{
  "n_head": 2,
  "norm_eps": 1e-06,
  "init": "normal"
}
Each number is 128 + 24 x the weight over the matrix's rms, rounded and kept within 0 to 255. Layers, rows and columns count from 0.

# layer 7 attention output (transposed), 64x96, rms 0.171, rows 26-31,57-63, columns 0-95
[[153  87 140 117 119 102 165 140 110 144 166 154 148  93  65  85 118 145 103 144 156 110 149 163 152 156 154 118  90 123 160 134 132 101 107 152  88 122 197 129 136 137  98 106 119 141  99 125 119 130 150  85 198  91 103  96 153 138 140 122 139 133 112  89 122 128 100 118 151  97 139 146 115 134 143 130 105 131  81 108  97 119  84 162 125  89 111 149 168 136 135  98 160 101 132 127]
 [125 157 104  98  89 147 127  96 121  65 164 103 101 149 140 141 101 139 181  85 130 135 134 152 110 132 142 115 154 131 157 117 127 178 155  88 161 130 140 120 122 138 181 110 114 131 124 111 151 121 146 102 112  82 122 139 105  94 141 117 113  86 129 169 111  82 155 121  97 175 104 175 107 167 104 122 134 177 138 102  84 144 148 102 149  94 126  97 158 120 108  95 163 145 110 129]
 [113 108  79 135 152 141 160 114 113 129 131 140 135 131 104 177  95 153  99 149 123 172 182 172  76 107 148 155 122 125 146 152 139 127 119 146 127 106 137 141 137 153 123  75  95 106 145 131 122 115 139  98 115  92 173 111 140 148 134 122 128 142 141 166  89 135 107 162 145 186 143 135 136 103 111 160 141 149 110 121 157 124 162  92 130 118 148  96 140 118 142  75 112 123 145 109]
 [142 149 109  98 169 144 139 141 123 154 106  86 135 104 109 129 175 135 113  93 111 122  79 119 184 107 101  78 135 115 117 129 132 162 157 163 115  76 177 137 142 147 132 139 161 113 103 124 128 155  83 100 134 136 107 126 106 140 155 108  99  99 165 129 136  82  98 119 136  97 140 134 153 102 125 128 159 142 137 115 104  83 103 136 135 150 131 128 130 122 157 104 162 103 138 145]
 [168 116 166 118 149 128 119  75 174 160  81 140 118 154 114 159 126 130 130 135  91  99 139 155 113  83 175 112 126 124 127 100 114 128 102  92 146 137 110 134 104 136 114 152 137 127 123 169 137 145 130  97 119 125 194 113 116 140 132 162 143 129 138 129 163 173  72 119  71 144 124 107 146 148 158 101 117 119 113 125 144 134 101 169 109 153 125 104 120 106 117 102 175 160 137 144]
 [ 86 133 120 146 145  98 133  71  94 138 123  99 121 112 141 129 114 123  88 123 150 139 125 132 106  92  78 111 178 131 146 141  86  97 114  99 153 137 124 104  94 114 117 133 145 117 162 159  95 138 163 137 145 182 153 175 173 149 103 121 110 114 115 126 120 151 124 138 172  99 139 119 153 133 167  81 170 117 139 138 143 115 120  92 135 116 124 105 110 125 125 191  97 137 148 126]
 [133  78 144  78 130  91 113 118  76 102 129 126 134 134 176 143 119 147 109 166 165 101 141  79 129 168 139 130 130 132 150 136 128 122 116  89 121 165  86 119 139 138 139 114 137 145 180 126 149 146 112 133 174 151 128 134 109 144 111 141 116 120 121 168 115 117 138 150 179 143 156 109 128 157 122 100 157 109 161 174 136 108 143 137 142 146  77 169 100 150 135 134 135 107 154  89]
 [105 132 117 131 114 150 127 107 153 136 129  95 117 167 116 120 127 156 128 117 154 104 125 104 146  82 119 163 141 120  88 106 153 117 153 120 141 156  75 112  95 124 114 116  96 113 147 139 146 142 119  99  49 116  96 151 165 110 113 160 133 133 122 120 150 104 165 142 123 128 113 103 131 127 139 146 158  96 130 114 175 132 152 122 121 150 148 157 121 139  93 125 145 147 118 101]
 [171 150 173 155 189 112 105 146 180 133 149 130 173 116 162 115 179 144 130 138 121 119 122 135 173 152 101 154 128  75 116 158 129 124 134 115 101 131  99  89 125 123 114 144 157 170 140 111 119 128 126 149 116 142 133 171 111 112 140  94 146 134 108 141 157 157 133 130 148 109 138 130 150 122 137 156 123 105 108 175 166 137 163 133 131 129 106 165 129 159 156 117 120 118 136 116]
 [114 102 129  92 102 154  89 125 119 156 184 129 106 162 113 147 116 109 120 133 172 128 113 105 145 161 112  73 111 116 139  97 100 122 125 122 141 108 154 133 186 150 115 154 139 111 164  87 144 102 145 141 128 186 112 126 123 121 128 125 109 133 130 109 127  98 108  75 146 113 166 163  96 169 152 153 118 100  90 124 114  85 106 108 151 112 114 113 102 129 127 138 148 149 143 185]
 [134  90 143 116  92 125 102 116 145 121 158 127 124 115  93 131 131 102 108 139 134 104 132 132  93 110 134 172  99 144 145  97 130  89 153 142 164 161  90 140 102 108 117 133  99 143 136 158  98 110 150 159 111 133 134 116 142 149  93 156 160 200 103 110  53 134 153 179 128  93 119 182 132 152 152 145  92 141 118 149 168 159 139 138 144 114 125 152 147 104 142 140 149 157 121 141]
 [165 115  87  96 126 178 159 143 120 150 127 163 104 125 119 101 108 138 166 112 145 146 147 180 104 143 123 155 134 112 101 132  91 128  95 144  91  77 108 127 125  97 128 103 116 137 139 160 130 172 138  93 105 107 100 161 142  79 160 163 121 108 130 103 110 103 144 133 132 115 173 149 125 110 138  99 140 162 142 102 124 179 186 144 122 113 133 135 120 141 101 112 131 103 124 120]
 [170 101 114 109 158 126 122 133 186  86 139 118  92 137 157 104 152 114 136 130 134 136 128 121 103 178 144  91  93 128 102 121 135 123 151 120  67 111  97 139 103 134 169 139 165 128 116 133 125  84 119 123  77 117 142  85 108 125  85 151 141 129 124 132 156 128 104 118 118 116 138 152 145  68 109 132 132 130 119  72 135 104 164 170  80 123 145 115 113 141 130 113 157  97 130 150]]
# layer 7 attention value, 32x96, rms 0.177, rows 26-31, columns 0-95
[[135 112 113 107 155 119 150 129 127 146  89 122 138 135 130 125 159  83 160 143 154  90 123 144 135 144 150  88 148 150 158 106 129 100 148  96 140 158  86  96 134 144 140 161 142 120 113 112 158 103 164 126 122 159 172 126  97 154 126 151  92 141 164 158 147 140 144 163 159 153 119 143  68 123 154 150 144 109 100 124 117 149 156 141 120  66 110  94 137 141 106 110 161 124 102 162]
 [ 83  70 161  88 172 112 111 113 125 150 130 118 127  88  96 109 171 112  97 109 114 123 107 105 168 115 116 168 162 163 110 144 160 115 103 120 142  95 131 196 141 116 121 159  99 151 123 128 106 159 128 137 131 143 134  96 153 118 137 109 114 115 138 105 144 135 128 177 179 135 185  99 148 112  81 161 102 141 138 133 104 127 131 102  73 167 157 126 145 122 110 137 151 118  99 132]
 [160 101  90 119 126 105 149 153 137 141 134 170 145 127  85  87 110 160 156  92 167 132 131 149 143 158  91 137 154 151 141 155  92 132  96 129 121  97 116 134 126 153 112 136 168 158  92 160 139 144 128 105 138 149 151 156 174 120 140 123 147 114 101  99 158  80 118 121 130 126 131 131 127  93 133 151 116 153  87 152 142 148 161 145 129  81 120 170 164  98 103 145 110 105 114 129]
 [128 136 129 155 114 120  79  82 148 131  97 116  83 115 121 131 127  85 157 142 151 129 170 160 150 137 178 116 111 137 152 105 141 143 108 124 135 141  89 126 154  90 162 146 115 136 136 136 109 156 191 129 167 179 118 118  83 104 163 185 135 185  72 139 131 149 149 144 144 135 149 144 116 124 117  81 142 133 130 103 107 148 124 122  93 105 149 137 126 108 125 165 153 177 172 119]
 [ 97 116 143 145 118 107 156  95  99 121 140  95 145 128 140 109 157 144 183 177 139 156 157 171 114 165 162 130 125 121 149 109 139 133 142 127 107 153 139 102  98 124 167 117 161 121 102 152 145 112 121 117 113  94 119 129 105 128 109  84 124 124 142 103  77  89 145 118 125 154 119 114 179 121 131 130 164 128 136 158  75 135 115 129 136 129 142 119 130 132 150 103 149 109 118 148]
 [121 118 106 131 142 104 110 103 154 110 142 146 113 120 193 149 100 203 111 162  66 156 107  84 106 147 160 132  90 137 135 127 154 120 136  98 150 152  90 166 121 103  93 130 114 155 164 101 106 124  95 111 109 103 153 110 107 149 117 126 133 114 134 133 116 148 142 119 125 155 179 133 145 123 120 143 146  94 145  83 125  86 130 130 159 149 106 121 149 110 110 121  90 128 135 132]]
# layer 7 MLP up, 256x96, rms 0.204, rows 0-26, columns 0-95
[[137 139  93  86 134 124 142 123 139 118 176  86 119 118 151 103 131 143 159 151 126 146 148 100 130 165 143 108 164 141 104 137 129 140 129 119 100 148 125 112  93  98 140 158  90 151  92 111 112 110  97 157 139 108 175 149 153 165 143 125 134 119 141 129 106 156 144 134 138 138 140 155 112  93 141 151 136  85 131 126 169 115  98 107 147 142 109 199 140  96 121 122 145 107 190 136]
 [105 181  95 149  99  96 142 127 131 125 161 176 129 147 107 103 107 138 106  72 158 120 124  98 129 133 135 117 142 163 137 105 148 125 135 133 146 157 111 104 122 114 125 125 136 132 164 112 116 133 176  95 114 167 132 111 142 128 101 137 160 164 117 103 136  93  86 159 136 133 117 118 128  65 108 165 138  77  68 132 121 160  80 130 126 119 143 164 147 145  99 129 168 120  79  96]
 [129 105 158  80 112 119 135 112 127  97 146 141 128 100 104 112 144 152 114 131 158 107  88 140 169  96 155 121 139 116 106 140 174 137 124 131 142 162  98 121  79  95 151 115 107 119 131 118 129  85 140 179 142 107 182 116 111  99 135 121 107 123 165 144 102 110 100  91 155 155 112 151 137 138 134 112  88 146 128 112 103  63 112 106 105 145 116 141 142 105 102 120 127 102 184  78]
 [153 131 173 114 108 122 110 144 155 122 118 169 151 108 145  80 160 158 137 158 190 150 145 104 147 123  77 127 114  91 157 136 100 137  95 151 114 105 163 108 172 114 132 108 118 128  92 136 107 119 115 149 117  82  95 123 191 111 139 153 158 141 110 115 130 140 177 130 130 103  95 124  98  98 122 137 150 100  95 128 185 108  94 152 119 120 152  97 112 127 106 123 147 140 164 107]
 [ 81 155 137  85  88 129 132 145  94 137 151 136 143 114 105 133 141 134 159 152 173 112 168 137 185 135 144 145 154 139 113 139 129 109 110 182 133 123 101 158 109 116 149 123 152 105 129  99 143  84 179 132 131 125 153 128 103 153  61 159 111 127 125 139 132 142 157 107 143 133  90  71 114 110 112 161 128 125 117 132 125 101 113 142 113 146 173  99 126 141 115  94 148  95 111 157]
 [103 104 158 128 103  56 105 164 148 133 120 157 163  78  92 142 121  94 144 152  47 101 123 137 153 156 155 162 121 124 118 158 135 131 171 143 149 143 157 144 100 116 157 147 116 110 153 136 103 171 113 153  82  71 123 172 128 110 124 155 130 150 121 115  93  95 130 115  97 142 130 135 119 104 162 124 129 104 115 141 140 117 110 168 148  99 158 138 134 148 134 158 125 135 175 112]
 [101 126  89 149 144 125 133 142 125 160 139 114 136 104 168 191 141 137 138 110 155 135 154  90 115  90 170 153 126 124 141 105  95 123 121 118 140 124 137 123 105 122 109  92 152 118  81 138  87 137 144 147 136 136 107 123 142 150 131 137 176 118  96  99 137 126 144  98 145 129 141  98  94 133 105 127  99 110 107 164 106 103  72 140 142 122 102 122 140 156 141  53 121 112 148 159]
 [124 156 147 123 162 110 123 108 147 124 108 110 122 106 112 107  98  96 147 151  96 160 171 120 146  72 122 154 124 148 110 135 141 136 118 106  76 135 147 114 167 135 132 130  99 136 153 147 140 183 146 129 119 127 128 157 123  75  96 126 157  82  92 101  70 115  98 105 122 110 124 132 145 143 130 151 111 134 149 133 117 115 142  77 191 153  87 149 149 173 131 108 140  79 153 120]
 [108 178 116 138 130 124 124 147 142 143 112 110  95 144  94 168 146  93 125 132  66  93 107 163 131 134 155 116 141 116 167 183 160 137 117 111 166 134 141 108  79 127 148 145  71 146 113  90 103 139 139 137 165  85 149 143 159 130 135 109 161 120 120 114 113 122 154 149  98 120  99 101 118 114 124 136 130 106 158 117 100 157 120 103 137 158 111 115 132  90 122 131 137 123  82 129]
 [ 88 182 127 143 132 134 129 131 138 157 126 112 152 133 116 133 160 108 115  98 139 153 168 112  99 106 126 146 165  73 105 114 164 117 112 141 144 112 127  95 132 153 119 157 133 126 124 147 118 109  93 116 118 112 132 108 176 117 100 114 102 118 140 120 124 114 164 130 104 116 163 115 139 106 157 154  96 121  90 107  94 167 179 103 119  89 137 120 115 177 112  86 175 108 117 119]
 [ 90 128  89 147  93 134 151 133 143  90 151  85 116 151 102  93 143 101 155  73 114 116 160 123 115 123 118 111 153 141 119 119 172 119 151 127 164 148 122 114  77 131 123 115  98  89 153 116  97 148 133 132 134 125 113 151 126  92 102 110  86 142 109  99 135 145 131 120  91 121  92 120 118 127 165 139 122 138 120 129 100 157  90 118 135 154 169 162 170  85 138 134 117 105 146 129]
 [133 165 122 138  90 150 125 142 115 129 137  95  72 152 148 132 121  99 106 134 125 111 103  99 153 130 165 120 142 126 103  94 161 107 154 110 151 170 109 177 134 103 127 130 160 140 130 134 112 154  89 116 171 153  82 122 122 126  84 105 112 114 118 107 100 115 131 122 122 152 109 130  78 126 137 158 111 176 138 120 123 114 123 117 153 142 149 104 123 111 117 181 116 133 166  73]
 [129 151  91 105 102 114 125 158 139 111 132 129 140 144 108 147 114 115 154 131 110 152  96 105 129 107 104  99 130 173 128 146 130  85 102 103 158 137 131 143 144 141 120 138 166 174  99 119 119 108 140 108  97 183 116 115 123 132  87 141  86 130 101 137 110 132 112 127 157  95 107 135 151  99 109 141 151 111 125 162 158 133 133 121 126  86 133 128  87  91 144 109 149 119 119 121]
 [112 134 147 149 115 122 124 148 133 104 113 158 110 110 123 125 126 113 142 114 144  99 152 126 124 127 154 153  92 123 120 124 120 152 148  83 130 148 169 129 136 153 154 135 104 119 107 119 129 130 165 188  75  91 169 126 152 127 178 184  93 129 164 123 112  76 140 151 107 108 100 164 144 156 130 135 129 135 134 134 132 134  82  73 160 137 127 123 113 140  99 142 114 112 161 148]
 [108 125 126 117 118 118 151 139 116 115 134 149 117 158 118 116 152 115  94 145 134 108 133 122 135 155 124  95 112 162 158 111 135 159 130 155 146  87 119 164 148  95 165 184  97 133  94 182 169  84 136 134 100 121 128 129 141 110 116 166 139 132 137 102 151 122  98 170 130 162 171 130 116 146 122 146  88 181  99 178 136 121 115 140  88 112 130 139 125 123 115 107 164 181 143 135]
 [123  65 155  73 142 138 134 155 133  85 122 146  97 142 114 140 122 108 137 103 124 132  99 116 141 122 137 130 124 121 115 125 125 120  96 128 120 134 120 123 150 149 109 124 147 100 137  97 119 127  87 127 176 129 141 115  98 118 161 137 133 176 122 134 139  72 108 147 116 157 121 134 141 140 125 165 138 121  88 147 142 125 105 137 105 138 124 120 157 109 165 199 104 129  85 106]
 [150 138 157  78 154 133 133 116 151  97  96 131 119 110 123 122 117 108 131 134 102 129 146 146 131 134 197 123 150 112 157 119 118 120 126  68 148 163 127 131 117 164 146 126 108 136 150 143 189  73 157  96  83 145 116 138 122  87 112 123 126 138 135 116 138 137 101 121 151 123 153 130 151 102 104 134  98 139 112 129 126 172 136 150 130 126  64 163 113 170 127 145 166 155  95 138]
 [145 138 154 137 126 143 140  91 127 143  77 104 117  92 120  86 146 163 126 119 133 120 176 143 158 154 108 139 124 123 119 141 141  77 137 120 170 135 113 121 128  87 130 118 145 132 130 145 150  99  95 135 143 106 122 174 126  75 116 102 139  96 102 117 100 109 173  91 118  99 137 129 113  69 135 165 134 104 134 135 137  85  95 123 133 105 131 183 153 138 142 147 129  98 176 153]
 [138 114 120  73 104 128 135 114 120 107 157 157 158 155 136 141 144 142 132 123  82 132 132 127 111 120 129 105  89 129  94 118 144 127 131 118 108 153 154 160  90 142 121 126 119 148 127  85  88 170 148 136 141 154 156 121 154 157 107  78  93 140 104 163 138 105  72 133 172 101 139 126 103 115  93 151 139 117 137 114  98 130  72  88 106 115  79 124 191 122 101 138 121 120 137 161]
 [ 95 120 103 170 138 115 147 116 118 141 133 109 130 190 129  99 121 114 186 115 123 111 103  91 138 119 114 111 124 131 173 139 124 162  82 140  94 130 120 149 129  97 161 148 104 120 137  98 105 114  93 128 117 110 150 129 123 154 125 158 114 153 166 119 149 104 146 117 120 159 153 133 124 121 122 178 129  93 130 101 123 166 119 115 136 119 100 154 126  82 148  87 158 152 114 108]
 [144 110 127 180 117 119 121 116 136 128 155 135 100 101 159 125 126 111 102 108 128 153 168 116 185 117 164  79 172 103 109 123 126 116  99 154 122 104 120 114 102  95 147 134 141 120 119 118 136 104 160 151 142  99 163 143 127 152 126 117 126 119 129 122  89 161 133  97 155 111 165 132  80 128 130 136  97  99  61 158 167 110 166 117 108 142 146 148  83  99 127 117 113 118 155  80]
 [170 126 140 145  89 146 110 112 142 143 153 108 134 165 126 129 147 107 132 123 160 172  90 136 131 118 127 146 161 119 134 122 135  94 126 115 117 139 164  98 179 125 158 118 139 112 137 114 134 121 118 102 126 140 110 121 144 150 143 127 114  98 121 120 119 127 168  83  89 128 124 169 141 159  97 119 115 145 108 141 150  52 105 131 136 103 153 138 136 111  98 147 106 156 159 107]
 [136 111 154 107 119 114 146 118 149 128 132  97 133 128 101 154 119 111 144 101 131 144 127 101 106 124  78 126 109 119 160 149 162 154 140  83 154 119 132 141 111 158 172 183 159 152 108  91  95 100  92 145 135  74 128 139 147 131 100  73 151 114 146 126  99  67 128 155 125 123 115 111  93 109 151 100  86 157 196 113 137 138  94 141 118 137 137 109  92 116  88 104 107 100 126 112]
 [183  99 123 143  98 147 130 126 158 159 163 143 124 135 107 131 140 116 114  95  93  88 119 110  82 113 146 103 125 106 133 108 100  90 122 101 133 167 139 121 148 119 117 124 114 124 118 179 157 132 164 121 122 139  93 139 147 108 147 146 186 153 134 145 130 107  88 122 133 149 171 168 137 157  56  96 117 136 145 168 109 142 140 104 164 144 131  91 126  94 135  93  99 120 114 110]
 [152 125 179 139 145  80 155 113 123 167 134 119 135 159 106 136  76 121 103 150 150 121 134 136 146 139 176 159 120 124 126 135 170 149  98 127 138 131 125 171 119 144 119 156 135 113 168 153 127 128 135 117  88 147 135 146 118 141 119 102 109 131 115  79 170  80  82 178  91 135  97 105 130 115 119 140 101  91 103 116 109 149 126 131  96 133 171 129 161 137 131  92 119 149 125 118]
 [105  95 105 164 117 134 117 159 132 174 175 128 123 112 136  85 153 123 130 123 115 142 103  79  95 104 114 105 123 103 121 137 108 116 120 154 142 155 137  97 135  81 103 141 127 126 119 129 135 105 104 172  96 141 112 141 174 145 114 128 105 147 151 114 106 140 142 141 147 100 147 179 112 138 149  97 140 138 131 162 144 141 139 120 119 127 177 163 107 127 119 112 131  56 136 147]
 [147 126 118 119  80 119 124 134  77  93 132 129 126 151 150  96 116 134 143 103 119 153  84 162 132 140 135 129 172 106  80 135 118 125  74 126 119 153 122 140 103 142 174 115 153 141 133 145 105 102 134 156 107 116 126 105 103  99  59 128 148 101 125 135  78 143 163 109 116 147 122 128 111 132 128 132  90 108 100 117 164 128 112 178 139 134 170 116 126  82 102 143 103  97 138 124]]
# layer 7 MLP down (transposed), 256x96, rms 0.202, rows 0-25, columns 0-95
[[166  90 110 148 148 138 154  94  91 136 141 102 166 173 122 143 154 164 109 130 112 167 138 143 119 126  86 114 189 143 118 158 152 141 158 161 121 134 149 121  88 127 128 161  99 126 121 116 152 128  89 119 162 119 138 136 102  98 120 137  82 113 124 133 107 130 129  97 171 112  98  92 113 136 188 176 152 160 116 142 123 181 107 102 100 152 129 130  88 163 101 156 113 128 132 144]
 [166 186  73 108 184 105 111 149 123 132 142  85 112 127 112 113 138  79 132 126  99 152  89 141 132 104  99  98 120  96 121 126 129 122 163 148 121 116 126 168  94 128 141 129 150  81 143 123 136 148 100  88 117 137 139  92 139 149 144 140 149 121 116 115 145 130  61 125 141 118 121 165 145 133 121 117 139 164  68 132 132  93 153 112 169 104 118 111 111 132 150 139 141 116  96 134]
 [ 67 115 146  90 112 144 112 141 129 108 130 101 164 140 109 131 171 156 165 158 142 149 138 160 105 153 124 118 115 124 117 137 127 127 121 130 129 142  91 166 113 124 159 137 160 143 106 153 157  66 152 132  98 158 133 116 148 148 122 140 169 120 149 145  46 133 125 148 103 171  94 118  74  87 145 127 101 116  94  72 139 158 174 119  90  96 146 141 114 109 126 125 127 141 132  92]
 [162 140 163  92  83 126  83  83  94 184  98 106 135 120 127 153 120 139 140 155 107 140 114 113 139 114 152 114 122 137 165 150 171 148 151 146 120 112 134  77 147 158 147 103 132 148  97 129 158 113 161 115 121 151 120 137 124 126 108 135 125 138 105 100 127 130 125 145 138 151 140 141 107 130 175 133 153 139 109  91 126 126 125 109 203  86 109 138 120 195 166 178 156  96 148 138]
 [138 152 232 122 153 126 198 135 121 114 101 149 134 127 100 113 111 110 131 132 135 108 141 142 132 160 105 160 111  95 128 113 114 109 161  89 109  99 193 114 163 157 100 181 129  87 118  93 144 152  94 120 119 130 118  84 127  70 139 137  75 164 112 126 115 149 147 139 199 110 103  69 153 107 158 113 140 144 116 126  95  71 117 119  89 109 123 150 150 162 118 125 115 121 120 127]
 [109 126 177 176 123 129 115 136 131 115  80 157  95  96  92 157 146 112  67  78  76  93  64 110 130 115 129 128 158 118  99 147 159 147 115 164 118 147 138 127 127 128 144 132 137 134 102 192 103 108  99 142 106  83 154 165  47 118 181 135 122 165 168 126 133 168 154 150 114 109 142 122 218 165 151 107 174 141 145 140  96 128 123 210 135 117 148 133 124 104 141 106  96 132 149 135]
 [116 118 169 124 136 131 138 133 124 120  94 132 137 139 124  97 165 103  83 162 118  94  94 128 143 134 121 126 125 111 118 114 157 105 119 197 101 150 110 175 158 155 144 121 129 125 132 130 127 123 115 103 111 129  97 106 101 139  89 118  81  95 160 173 142 134 134 139 151 119 154 122 119 139 154 124 130 136 138  57 107 114 158 151  82  91 171  92 121 120  80 149  95  96 105 118]
 [149 112 128 140 148 131 139 150 123 133 188 126  75 122 139 119 164 146 111 145 154 115 108 145 108 158 149 118 125 101 169  58 111  98 111 172 120 131 144 108 120 164 126 150 145 118 156  93 145  98 164 130 114 142 144 165  71 128 152 111 159  95 110 146 121 155 127 142 172 140 111  79  93 131 143  87  91 153 133 141 119 141 132 104  71 154 151 154 149  85 113  86 121  94 131 130]
 [141 100 113 125 150 116 121 120 149 185 165  94  97 102 149 116 120 150 114 105 143 153 115  71 120  94 105  89 113 138 156 131 141  98 147 114 128 139 140 117 130 125 121 151 114  81 137 136 117 114 130 129 127 142 153 119 138 131 141 132 151 117 126  60 128 148 156 108  96  91 151 124 125 105 107 164 113 103  98 167 163 175 144 135 128  87 129 107 142 108 129 144 122 126 100 134]
 [147 102 168  93 126 131 128 131 111 110 144 134 116 126 135 137 117 129 142 150 130 115 108 154 140 141 141 101 118 166 124 153  79 146 134  96 105 153 142 141 126 114  88 113 122 153  90 109 178 130 120 157 122 144 108 109  93 137 143 137 172 134 110 136 118 145 104 128 113 114 114 148  98 152 106 136  96 118 145 147 139  87  66 125 149 158  95 112 129 120 124 113  94 156 169 119]
 [163  85 146 128 146 145  90 141 128 169 148 128 145 195 111 149 108 112  99 159 108 118 136 103 123 108 165  62 172  96 113 123  87 164 137 146  99  94 125  99 102  86 124 111 157 119 138 108  87 104 128 141 160 153 125  94 119 101 138 118 136 155 137 151 110 146 156 134 165 125 174 210 124 151 114 129 121 103 142 113  97  82 104 130 154 113 143 128 110 158 145  65 111 114 108 134]
 [146 139 115 116 137 108 123 115 105 107 126 133 153 117 106  89 107 102 138 119 133 125 142  90  90 113 119 141  95 136 158 172  87 133 164 121 116  79  99 111  97 119 104 122 121 154 152 126 128 113 158 128 110 139 125 153 124  97 169 123 136 118 125 130 101 141 152 116 146  75 104 132 133 161 144 100 158 137 158 142 105 119 140 126 118  81 142  89 141 146 151 159 120 127 112  80]
 [153  91 130 117 130 150 150 117 118 140 123 150 144 125  95 111  90 116 125 127 118 119 134 114 184 111 139 153 104 111 118 118 101 128 155 158 128 103 122 106 121 155 137 115 113 139 131 139 129 160 102 143 136 119 149 107 124 109 143 141 133 107 150 126 161 105 143 122  58 145 141  96 156  85 133  94 110 125 143 119 166  88 111 105 117 176 141 152 140 115 134 133 112 183 119 110]
 [175 126 124  98 118 123 103 147 108 121 130 122 152 159 147  96 155 124 115  86 135 162 147  84 119 155 133 160 122 127 114 183  87 146 148 118 173 132 141  86 119 183 165 101 139  93 132 153 147  83 105 102 127 154 143 127 122 119 135 122 142 134 173 110 128 102 141 146 159  67 142 111 134 120 130  95 136  92 106 125 135 124 172 132 126 133  88  63  88 136 128 126 113 105 141 108]
 [142 146 164 166  94 163 143 115 116 115 105 117 171 125 121 114 115 160 103 116  86  77 199 164 124  91 143 161 130 113 108 117 110 148 118 131 111 139  92 140  93 143 102  87 148 179 172 149 111 123 148 125 146  61 152 134  81 159  92 103  93 113 149  92 189 116 129 163 148 120 103  72 122 158 141 149 120 105 132  96 129 117 150 118 108 155 139 144 106  93 109 186 142 130  86 135]
 [170 112 116 145 141 136 131 103 120 146 144 114 155 101 121  98 122 134 143 111 177 121 146 156 159 110 132 126 199 131 132  92 140 130 131 116  95 115 128 101 148 111 146 126 114 137 140 148  99 148 125 152 116 126 103 152 127 118 140 100 110 100 126 108 121 135 135 107 121 113  89 139 139 144 140 138 115 133 158 109 145 139 143  94  78 120 149 111 155 139 127 136 125 114 176 133]
 [139 121  53  64 136 112  89 139  97 141 111 136 143 147 132  93 110 106 127 116 113 134 118 124 150 131 128 124 121 129 139 128 110 135 127 126 146 121 147  91 138  82 187 118  90 127 122 149 198 137 144 146 151 128 114 142 129 182 108 178 110 141  78 128 162 118 115 118 136 174 167 121 122 120 154 142 136 118 117 139  91 170 132  68 127 107 161 108 124 125 110 164  69 130 130 117]
 [112 149 138 132 117 128 129 173 152 165 113 162 114 128 127 174 144  95  93 132 120 163 113 106 108 139 136 152 142 109 110  95 139 127 141 104  92 139 156 174 153  96 136 132 127 131 141 132 136 164 128 136 136 140 149  75 156 114 155 117 151 106 111 120 109 145  92 141 102 103 147 171 162 157  88 127 115 102 113 129  94 152 147 120 124 156 128  97  99 100  68 146 140 145 131 125]
 [140 107 120 135 159 139 142  79 118 110 126  96 159 106 114  90 133 137 135 125 124 125 180 120 168 176 139 218 116 102 123 130 164 135 166 126 154 129 151  89 160 152 146 146 128 135 115 147 106 161 145  99 151 126 119 125 131 120 164 113  93 158 150 136 136 132  93 152 140 132 122 183 123  79 152 126 146 149 186 100 173 109 136 112 132  79 144 132  77 127 147 166 126 130 105 111]
 [113 155 113 122 148 136  80 146 152 132 119 145 150 126 134 144 118 170 146  81 148 137  80 154 142  90  78 131 104 149  97 145 154 171 146 118 101 102 133 158 139 118 156 104 109 114 134 122 120 112 143  98 112 161 132 124 151  90 119 119 145 121 141 147 172 107 145 143 108 105 145 147 137  64 135 160 149  94 172 148 122 129 147  95  89 125  79 119 110 121 122  65 134 170  86 140]
 [155 130 126 162 121 135 111 144 148 113 132 111 141 123 154 165 119 174 126 142  83 118 179  84  95 153  54 141  99 107 132 152 113 145 134 112 153 138 179 132 150 161  90 141 140 125 185 110 131 134 134 117 153 142 102 184 132 102 168 132 136 191 129 141 124 111 119 102  98  92 113 117 146  78 139 110 103 141  79 149 100 112 121  78 111 136 135 122 101 125  96 107  88 144 143 132]
 [113 133 133 109 141 136 159 115 144 136  80 121 149 110 134 110 111 149  92 135 109 132 132 131 125 137 139 111 111 179 115  97 117 156  97 154 138 124 121 142 111 152  91 118 108 148  70 144 151 126 148 126 100  96 126 153 129  97 132 153 131 120 148 107 167 145 100 136 137 118 118 103 123 111 158 128 158 132 129  99  95 199 152 133 133 129 136  94 139 166  92 135 155 111  68 140]
 [114 114  93 171 121 109 140 106 124 114 110 123 134  99 148 103 120 133 159 196 138 120 108 116 130 128 139 116 117 102 121 155 125 158  81 110 144 138 155 100 132 100 166 126  92 119 122 150 132 140 133  92  94 107 136  88 142 145 106 159 145 137 137 110 121 134 145 126 143 106 129 135 160  91 142 145 138 111 137 113 165 157 132 120  95 139 133 141  89 124 116 181 140  83 113 100]
 [132 144 133 132 110 157 156  98 151 138 140 128  93 176 148  76 110  91 129  84 124 117 149 125 146 147 133 143 160 134 123 140 180 135 121 118 115 166 112 135 121 109 139  58 126 127 109  97 127 126 104 136 106 159 184 151 130  96 106 115 146 164 142 160  97 134 182 130 135 122 139 138 154 118 162 119  91  99 135 114 122 116 166 122 112  97 119 128 153 134 151 197  76 107 140 101]
 [164 163 109 132  84 112 106 119 122 144 142 138 124 116  87 146 123 113 109 112 132 150 115 151 169 155 113  97 182 166 143 110 167 127  73 133 132 159 179 126 110 117 143 127 181 137  88 111 172 158 139 152 126 126 145  74  82 148 121 130  88 117 139 148 109  99 158  99 109  92 124 109 135 129 105  89 105  99 144  88 150 106 121 122 132 129 136  96 161 102 116  92 166 109 139 130]
 [176 146 123 126  81 120 132 146 143 120 127 135 114 172 128 164 119 122 161 141 153 119 132 134 146 152 105 121 140 132 127 133 171 142  97 116 116 104 154 107 132 121 150 132 150 102 138  80 118 140 139 114 127 110 114 151 116 129 108 144 156 151 113 130 128 125  92  94 104 149 182  83 111 144 119 119 127 131 123  99 121 118 127 114 136 169 107 105 127 169 135 128  86 129 175 164]]